Weights of a small GPT-style language model, trained from scratch on English Wikipedia.
Size: 8 layers, width 192, 2 heads of 96, MLP 960 squared ReLU, 7.08M parameters.
Architecture: RMSNorm before each block, rotary positions, normalized queries and keys, skips across layers, capped logits.
Training: a variant of Muon for these matrices, 306M tokens, 5073 steps.
Each number is 50 + 12 x the weight over its row's rms, rounded and kept within 0 to 99. Layers, rows and columns count from 0. The size before them is the row's rms in percent of the matrix's.

# down: layer 4 MLP down (transposed), 960x192, rms 0.105, rows 940-959, columns 0-95
# up: layer 4 MLP up, 960x192, rms 0.099, rows 941-959, columns 0-95
down940 102:56 47 60 51 46 54 60 37 54 52 55 54 40 27 67 64 47 49 67 59 66 39 46 61 58 32 69 61 49 52 56 53 70 56 37 40 27 58 41 28 62 59 38 39 54 46 33 33 63 42 58 46 46 79 46 46 75 58 60 59 40 43 41 30 43 63 68 80 46 28 36 58 58 48 57 55 58 42 26 42 18 42 37 52 56 78 36 52 32 40 71 47 41 56 57 60
up941 092:19 41 43 36 49 49 27 57 58 63 59 63 58 42 40 33 62 29 54 58 37 51 46 69 55 45 39 43 38 50 45 50 44 40 53 51 59 51 51 34 42 35 64 38 48 69 61 70 56 41 42 53 51 43 36 52 55 44 52 54 47 68 65 53 61 31 22 42 50 39 51 63 40 53 64 63 54 33 39 62 45 64 34 48 75 86 56 40 46 26 50 56 27 66 29 64
down941 105:42 51 42 20 32 62 48 46 53 61 50 55 51 37 53 64 73 40 36 57 43 44 59 56 59 77 25 56 59 50 62 45 30 52 58 48 32 49 51 56 54 47 59 47 65 54 32 77 51 66 46 61 76 21 53 61 49 64 48 43 33 52 55 54 66 61 39 38 43 40 52 67 66 37 68 65 46 39 83 52 63 69 41 61 63 55 59 38 51 42 52 50 46 49 46 72
up942 097:42 68 61 45 63 39 43 64 49 73 47 39 75 72 50 35 67 58 36 32 58 29 29 59 40 50 52 45 41 63 57 76 30 54 40 52 53 44 43 36 75 54 41 51 34 74 42 48 35 51 50 46 51 48 52 36 61 46 50 72 45 63 53 44 53 65 40 67 51 30 51 55 67 40 57 41 61 37 55 36 48 44 21 42 46 60 62 60 68 57 44 45 54 62 39 70
down942 095:72 64 47 59 38 41 33 51 45 52 32 34 64 71 42 60 76 46 39 65 55 60 57 63 45 63 50 37 35 39 70 26 41 43 65 30 32 43 41 42 61 72 50 49 37 56 48 52 63 37 58 53 44 50 40 42 58 37 36 71 50 39 64 52 43 54 40 68 49 57 45 45 56 41 48 40 43 66 28 45 51 53 44 50 36 57 47 59 66 44 46 17 54 47 58 57
up943 095:74 57 49 51 52 49 53 64 46 37 42 73 43 58 61 55 48 35 65 39 53 39 70 46 59 49 63 53 72 65 31 40 34 40 37 55 40 34 58 43 27 59 59 55 57 70 37 68 53 42 67 47 64 62 48 48 50 41 25 57 37 30 72 63 51 60 49 58 33 49 50 63 37 50 57 66 59 47 34 65 59 74 43 50 63 60 55 60 39 63 28 45 55 83 69 31
down943 103:68 58 28 37 60 49 57 52 49 44 40 55 49 57 64 44 37 38 49 45 40 40 45 52 48 21 29 54 54 43 22 53 44 69 50 50 60 49 54 43 53 60 46 31 47 87 70 57 50 50 56 50 31 57 56 34 64 53 51 43 27 55 63 42 53 42 52 54 14 53 57 41 72 66 42 73 47 57 42 48 57 53 58 61 59 46 56 73 67 39 56 49 75 40 38 39
up944 107:55 50 58 49 47 69 37 46 53 62 67 57 58 52 51 50 43 42 49 40 53 36 80 59 49 52 49 25 46 38 25 55 22 47 57 55 37 33 36 55 41 42 51 50 51 61 72 57 44 37 63 65 50 40 44 52 46 30 41 64 64 65 65 67 48 53 35 42 48 46 60 63 65 44 57 57 68 61 64 57 53 65 61 61 37 43 48 52 24 44 58 55 50 58 63 45
down944 112:51 52 37 52 37 37 43 61 50 60 55 52 58 41 64 53 46 57 45 53 45 43 47 48 51 54 39 68 59 49 41 52 49 57 56 57 36 56 45 48 41 70 29 66 60 76 41 63 57 67 70 58 42 56 63 45 62 30 55 79 72 56 64 46 38 55 37 50 31 57 42 43 65 43 63 55 39 40 58 47 33 59 38 69 52 22 44 46 48 41 62 64 41 69 40 44
up945 100:33 53 49 43 48 50 47 62 43 54 49 49 36 57 38 52 67 54 55 44 55 46 47 57 42 41 63 60 72 59 50 47 35 53 44 52 54 60 49 41 56 46 26 51 49 50 40 58 65 34 51 65 19 39 51 68 54 53 51 33 47 53 50 31 44 48 40 39 66 58 48 62 44 52 19 52 46 54 47 50 35 15 60 32 48 50 57 20 39 35 52 49 69 32 43 39
down945 105:37 60 47 50 57 62 43 70 51 73 42 29 35 45 25 33 53 39 44 45 60 69 48 59 74 59 60 56 37 46 73 44 48 36 50 36 55 75 37 65 56 75 64 48 46 52 46 42 59 36 65 49 63 57 42 72 65 62 53 60 53 40 70 38 47 29 55 47 51 38 75 52 67 35 52 54 49 58 43 67 58 41 52 32 66 42 32 51 46 47 55 44 51 49 34 57
up946 102:59 68 47 39 41 50 48 52 56 51 35 45 82 48 53 43 31 51 27 30 65 37 45 57 43 59 49 61 67 60 25 37 42 42 64 64 59 55 67 63 55 67 52 36 78 37 38 42 62 54 48 37 53 59 39 32 50 44 43 60 49 46 63 57 55 38 57 36 41 58 20 61 48 57 50 56 41 44 30 54 55 56 62 54 37 63 52 59 59 45 43 50 52 49 45 53
down946 098:56 42 34 32 52 44 36 39 39 50 33 59 61 57 49 54 60 39 35 61 33 42 40 56 52 61 30 48 64 84 27 69 67 24 51 51 45 47 43 70 53 39 50 50 55 44 61 48 56 59 60 39 49 40 50 66 53 45 51 31 60 69 58 56 47 51 59 40 57 44 31 56 61 65 36 58 37 50 39 40 59 62 50 56 30 55 48 83 46 51 28 50 41 37 52 50
up947 101:33 61 57 56 44 33 39 64 50 53 36 38 58 43 49 47 35 39 46 55 50 53 55 71 46 59 41 41 25 45 46 44 26 56 54 47 69 45 61 53 35 42 50 52 47 52 38 44 63 73 62 44 35 67 42 47 59 45 45 35 53 44 64 54 42 60 35 38 23 52 54 66 53 50 41 27 47 65 75 69 73 39 54 59 49 43 68 60 44 64 30 62 69 49 46 34
down947 107:66 62 39 37 40 60 56 52 60 56 61 56 38 49 56 35 35 54 40 54 62 57 41 57 44 37 48 31 34 42 31 31 38 53 59 39 36 50 69 48 52 70 35 29 54 55 51 46 58 42 71 48 65 44 29 52 53 44 35 21 66 55 47 60 50 49 52 62 32 43 55 50 58 52 49 52 34 50 50 45 64 63 63 63 51 62 71 36 42 60 69 52 52 61 35 44
up948 096:42 42 54 36 25 56 53 73 50 61 59 55 43 35 63 48 55 59 64 40 38 34 42 57 43 35 59 50 53 66 54 58 52 65 38 68 38 47 43 50 43 48 54 63 61 42 33 50 50 32 67 40 43 55 63 44 20 54 55 48 64 64 39 57 35 40 64 59 43 47 67 61 56 67 55 44 40 56 48 56 60 35 47 40 35 59 71 73 55 45 59 37 44 58 55 41
down948 104:40 46 68 67 33 67 50 49 60 54 48 71 48 53 50 48 49 60 58 52 54 55 55 56 35 63 67 58 45 33 59 43 58 64 52 52 24 73 47 30 43 50 60 59 46 29 53 47 47 44 53 37 49 53 66 61 62 46 65 57 78 47 39 47 42 61 36 52 25 52 61 66 48 47 61 63 62 50 51 48 31 58 32 34 44 40 53 72 48 30 70 48 48 54 62 63
up949 101:62 43 59 62 65 43 54 46 35 40 65 43 43 43 52 53 54 35 51 51 38 53 37 65 63 35 53 64 38 59 59 64 53 51 70 61 22 45 54 42 58 58 56 55 62 52 39 52 47 59 51 71 51 27 50 36 48 48 41 47 40 53 28 34 59 34 39 48 40 52 59 46 52 44 42 64 58 54 56 64 52 45 40 61 36 46 51 64 57 47 33 29 34 46 42 61
down949 105:45 40 61 64 29 55 23 49 68 54 65 40 55 57 33 53 58 37 49 56 41 69 63 51 58 54 33 73 64 26 58 63 51 35 59 46 42 32 47 50 47 51 39 52 47 62 46 46 47 32 59 35 63 48 70 65 58 58 48 58 19 51 35 57 59 36 41 37 55 40 58 34 31 42 56 69 46 59 49 56 43 41 48 45 41 44 55 64 38 50 27 36 49 75 50 85
up950 094:29 67 60 80 21 45 32 50 56 51 68 46 55 38 39 56 53 71 66 55 60 48 36 69 75 45 56 48 48 46 44 58 59 50 39 56 45 26 65 52 36 59 48 68 56 43 36 40 63 65 52 36 54 67 59 55 39 46 54 51 36 56 48 46 53 41 50 68 50 39 67 33 38 61 56 39 41 39 57 40 47 55 15 35 72 34 64 42 42 62 54 46 68 23 47 57
down950 106:46 42 44 66 38 47 47 40 60 47 58 37 61 40 44 53 58 42 63 33 45 61 50 22 48 40 62 59 63 53 39 26 59 40 40 54 35 30 54 32 63 48 49 44 57 61 40 47 46 46 39 65 48 57 40 55 42 45 52 40 67 49 45 63 57 43 43 60 51 31 73 53 51 40 49 41 33 22 59 49 39 67 41 52 44 30 51 34 41 72 52 48 63 40 47 57
up951 107:47 46 63 50 56 56 41 57 51 61 66 56 44 52 20 54 31 53 51 63 53 36 53 52 33 55 64 72 51 37 34 42 45 50 69 55 59 30 53 51 60 31 46 77 44 48 42 62 27 44 35 38 44 42 59 49 52 40 58 50 33 63 62 56 44 27 55 63 53 38 58 56 39 44 64 52 29 71 37 81 75 54 54 56 55 62 47 65 34 51 63 57 39 48 62 59
down951 108:43 40 58 56 63 24 54 55 35 40 47 42 31 31 24 52 62 47 51 39 28 40 31 29 29 42 54 45 33 47 50 38 66 40 35 55 45 28 36 50 68 48 49 52 29 59 57 31 37 58 79 51 48 39 52 44 50 50 46 42 56 49 32 53 45 39 49 37 38 48 50 50 55 42 55 42 48 53 51 57 54 35 53 58 43 87 40 42 41 32 64 49 27 35 55 42
up952 099:62 47 48 51 47 59 59 69 52 40 61 52 57 27 59 36 42 61 49 51 51 35 60 77 53 64 43 62 36 36 52 35 52 60 45 80 47 49 54 50 63 59 44 49 65 51 41 59 47 52 64 68 45 43 64 66 45 49 35 46 64 53 66 60 44 48 43 38 59 50 44 44 46 67 55 49 49 31 55 75 37 52 55 36 46 46 45 53 49 53 61 45 48 35 41 35
down952 097:44 61 39 51 51 61 47 44 50 57 44 52 46 58 65 48 65 48 28 62 67 49 52 55 52 55 48 65 43 57 42 26 38 44 12 61 53 53 52 69 51 42 45 71 50 38 25 46 41 55 48 60 50 61 34 65 51 19 43 64 34 57 47 47 43 42 62 60 44 55 52 45 52 53 47 62 28 52 35 60 58 55 64 67 45 61 32 56 60 51 60 45 57 21 57 54
up953 096:37 52 42 47 50 52 34 42 41 52 54 51 49 49 48 68 53 55 59 61 42 32 40 57 62 39 37 63 49 23 34 32 48 48 51 65 60 33 57 37 53 36 37 64 46 70 67 41 68 46 48 62 63 29 55 54 54 40 54 55 32 48 49 40 40 52 67 58 29 19 51 62 36 53 60 59 44 32 55 81 48 64 68 67 65 51 59 64 77 23 38 67 53 43 53 55
down953 101:36 66 55 46 64 50 54 64 76 39 54 45 78 55 62 39 32 24 33 47 47 33 54 49 39 59 72 56 54 31 51 62 41 48 50 14 57 50 64 39 38 59 41 52 38 61 55 44 29 41 37 56 76 70 54 56 66 55 30 50 51 31 74 61 41 55 55 64 61 46 63 41 34 39 38 33 44 61 40 58 64 53 48 46 36 65 41 61 35 37 40 59 54 46 49 38
up954 107:67 35 44 60 35 67 60 60 60 59 49 37 76 47 71 59 29 45 52 42 54 47 57 56 34 56 46 48 53 49 42 48 65 51 60 70 43 30 41 47 62 55 42 38 47 47 58 61 63 67 52 65 29 67 68 39 44 52 30 71 37 49 33 33 51 34 47 53 37 62 68 42 51 49 61 55 51 55 51 43 65 52 63 38 30 48 37 67 65 47 63 30 56 65 47 63
down954 092:42 32 58 52 44 76 54 30 55 56 48 44 43 33 48 47 55 30 33 45 50 29 39 36 57 56 61 48 54 44 48 56 47 61 64 48 68 68 63 42 59 59 51 55 71 50 57 50 33 53 68 62 58 41 23 44 38 59 76 39 72 61 49 60 41 53 57 46 55 67 66 55 61 59 41 40 49 53 57 57 43 40 56 58 42 60 69 53 55 50 62 28 45 29 54 43
up955 094:56 47 62 58 46 65 17 55 45 68 49 52 39 36 56 72 32 51 60 54 69 35 41 63 65 26 41 55 47 51 47 64 33 29 41 55 36 36 62 51 47 57 38 69 42 63 45 30 45 58 29 49 29 34 36 39 51 56 52 61 40 45 49 51 72 47 52 44 36 64 46 49 42 53 63 37 65 36 46 50 47 44 40 44 45 45 41 62 32 26 54 61 53 54 52 19
down955 098:47 60 45 29 51 27 31 27 23 47 69 58 61 63 48 74 54 38 49 36 51 53 25 52 56 45 34 41 49 36 41 47 54 51 50 47 54 48 47 41 55 32 61 67 42 53 63 48 79 56 35 37 43 39 71 46 53 19 55 64 43 54 46 47 73 35 54 64 40 53 72 59 63 63 29 63 59 37 45 55 50 44 59 44 46 44 57 44 40 50 51 34 49 36 68 55
up956 093:48 35 52 47 24 39 64 74 43 48 67 61 38 35 46 40 59 53 57 72 36 32 51 55 54 44 64 54 47 57 35 60 48 60 56 61 25 58 63 49 48 36 61 55 38 65 54 51 45 58 58 59 42 37 38 57 57 35 55 60 46 63 52 41 47 25 35 55 50 54 46 64 16 51 46 67 69 66 68 53 50 57 29 54 59 35 44 42 26 58 45 30 26 51 48 35
down956 100:66 42 50 42 57 53 30 69 70 44 37 63 54 42 54 38 41 36 50 59 43 26 55 36 45 43 56 66 36 46 60 47 41 56 53 57 56 53 44 55 41 37 55 35 50 21 56 56 44 28 51 43 64 46 46 53 49 71 66 65 63 30 56 51 45 27 55 59 40 48 65 31 43 56 36 57 61 63 36 48 54 84 55 70 33 37 53 23 51 51 48 48 59 44 09 65
up957 103:54 56 57 51 65 44 48 43 44 64 58 44 71 33 36 49 53 63 61 50 29 42 65 46 52 38 59 45 70 42 49 58 40 42 44 48 38 66 37 54 45 32 57 73 68 45 57 47 40 58 43 51 53 70 35 61 46 61 39 44 52 58 57 44 48 70 54 48 31 71 56 56 34 39 48 60 50 54 24 73 68 47 40 26 61 51 51 49 50 39 44 79 45 63 41 48
down957 097:40 49 49 37 40 45 55 54 34 57 78 66 50 36 47 73 65 52 60 44 30 52 58 41 45 62 37 47 32 68 46 51 61 49 47 36 34 39 38 53 54 44 45 40 58 32 67 54 52 54 59 40 47 47 47 39 44 64 42 52 64 44 35 43 34 43 45 30 48 43 51 71 73 30 55 56 71 56 68 30 69 65 64 57 48 80 73 58 56 74 51 49 63 45 54 62
up958 099:64 60 40 04 79 51 42 40 61 36 56 45 59 38 17 31 46 52 61 60 55 50 61 56 45 48 39 64 53 65 39 26 63 49 44 61 40 57 64 45 61 37 51 52 29 37 56 64 44 38 52 47 27 54 54 41 62 55 38 51 47 62 59 45 44 48 54 59 46 76 55 60 28 45 64 59 56 45 56 63 38 49 51 52 44 51 50 43 57 37 61 46 29 31 66 38
down958 102:46 47 46 48 44 56 68 52 38 47 54 45 52 35 36 56 57 48 70 56 44 47 30 41 22 50 32 38 40 45 77 67 36 38 56 36 41 53 64 42 19 51 29 48 33 42 31 34 44 29 45 65 50 34 53 55 49 39 37 50 52 50 47 40 29 42 40 48 48 57 52 34 59 50 47 61 51 43 58 48 63 56 31 53 52 47 61 60 55 65 58 32 39 73 27 52
up959 101:45 52 62 52 46 55 54 51 41 48 48 35 47 66 48 49 46 52 46 30 34 35 49 44 50 42 39 44 64 44 38 61 21 53 44 20 57 61 52 37 29 38 41 37 67 58 41 59 21 19 49 46 26 63 50 63 45 55 44 40 66 55 54 55 43 48 46 53 59 42 37 47 46 51 37 44 74 64 61 61 48 34 51 85 41 59 38 28 59 39 50 56 37 39 31 68
down959 111:74 51 40 58 51 75 50 32 46 42 29 42 32 60 42 29 48 45 46 69 31 42 60 53 38 33 50 37 57 56 69 46 47 44 53 60 60 46 46 52 15 41 35 58 61 51 53 45 27 31 69 70 53 62 61 48 50 40 43 60 36 38 64 47 50 33 54 54 64 44 50 43 38 36 59 36 38 29 39 64 15 56 65 66 47 50 41 51 52 42 60 71 43 44 45 57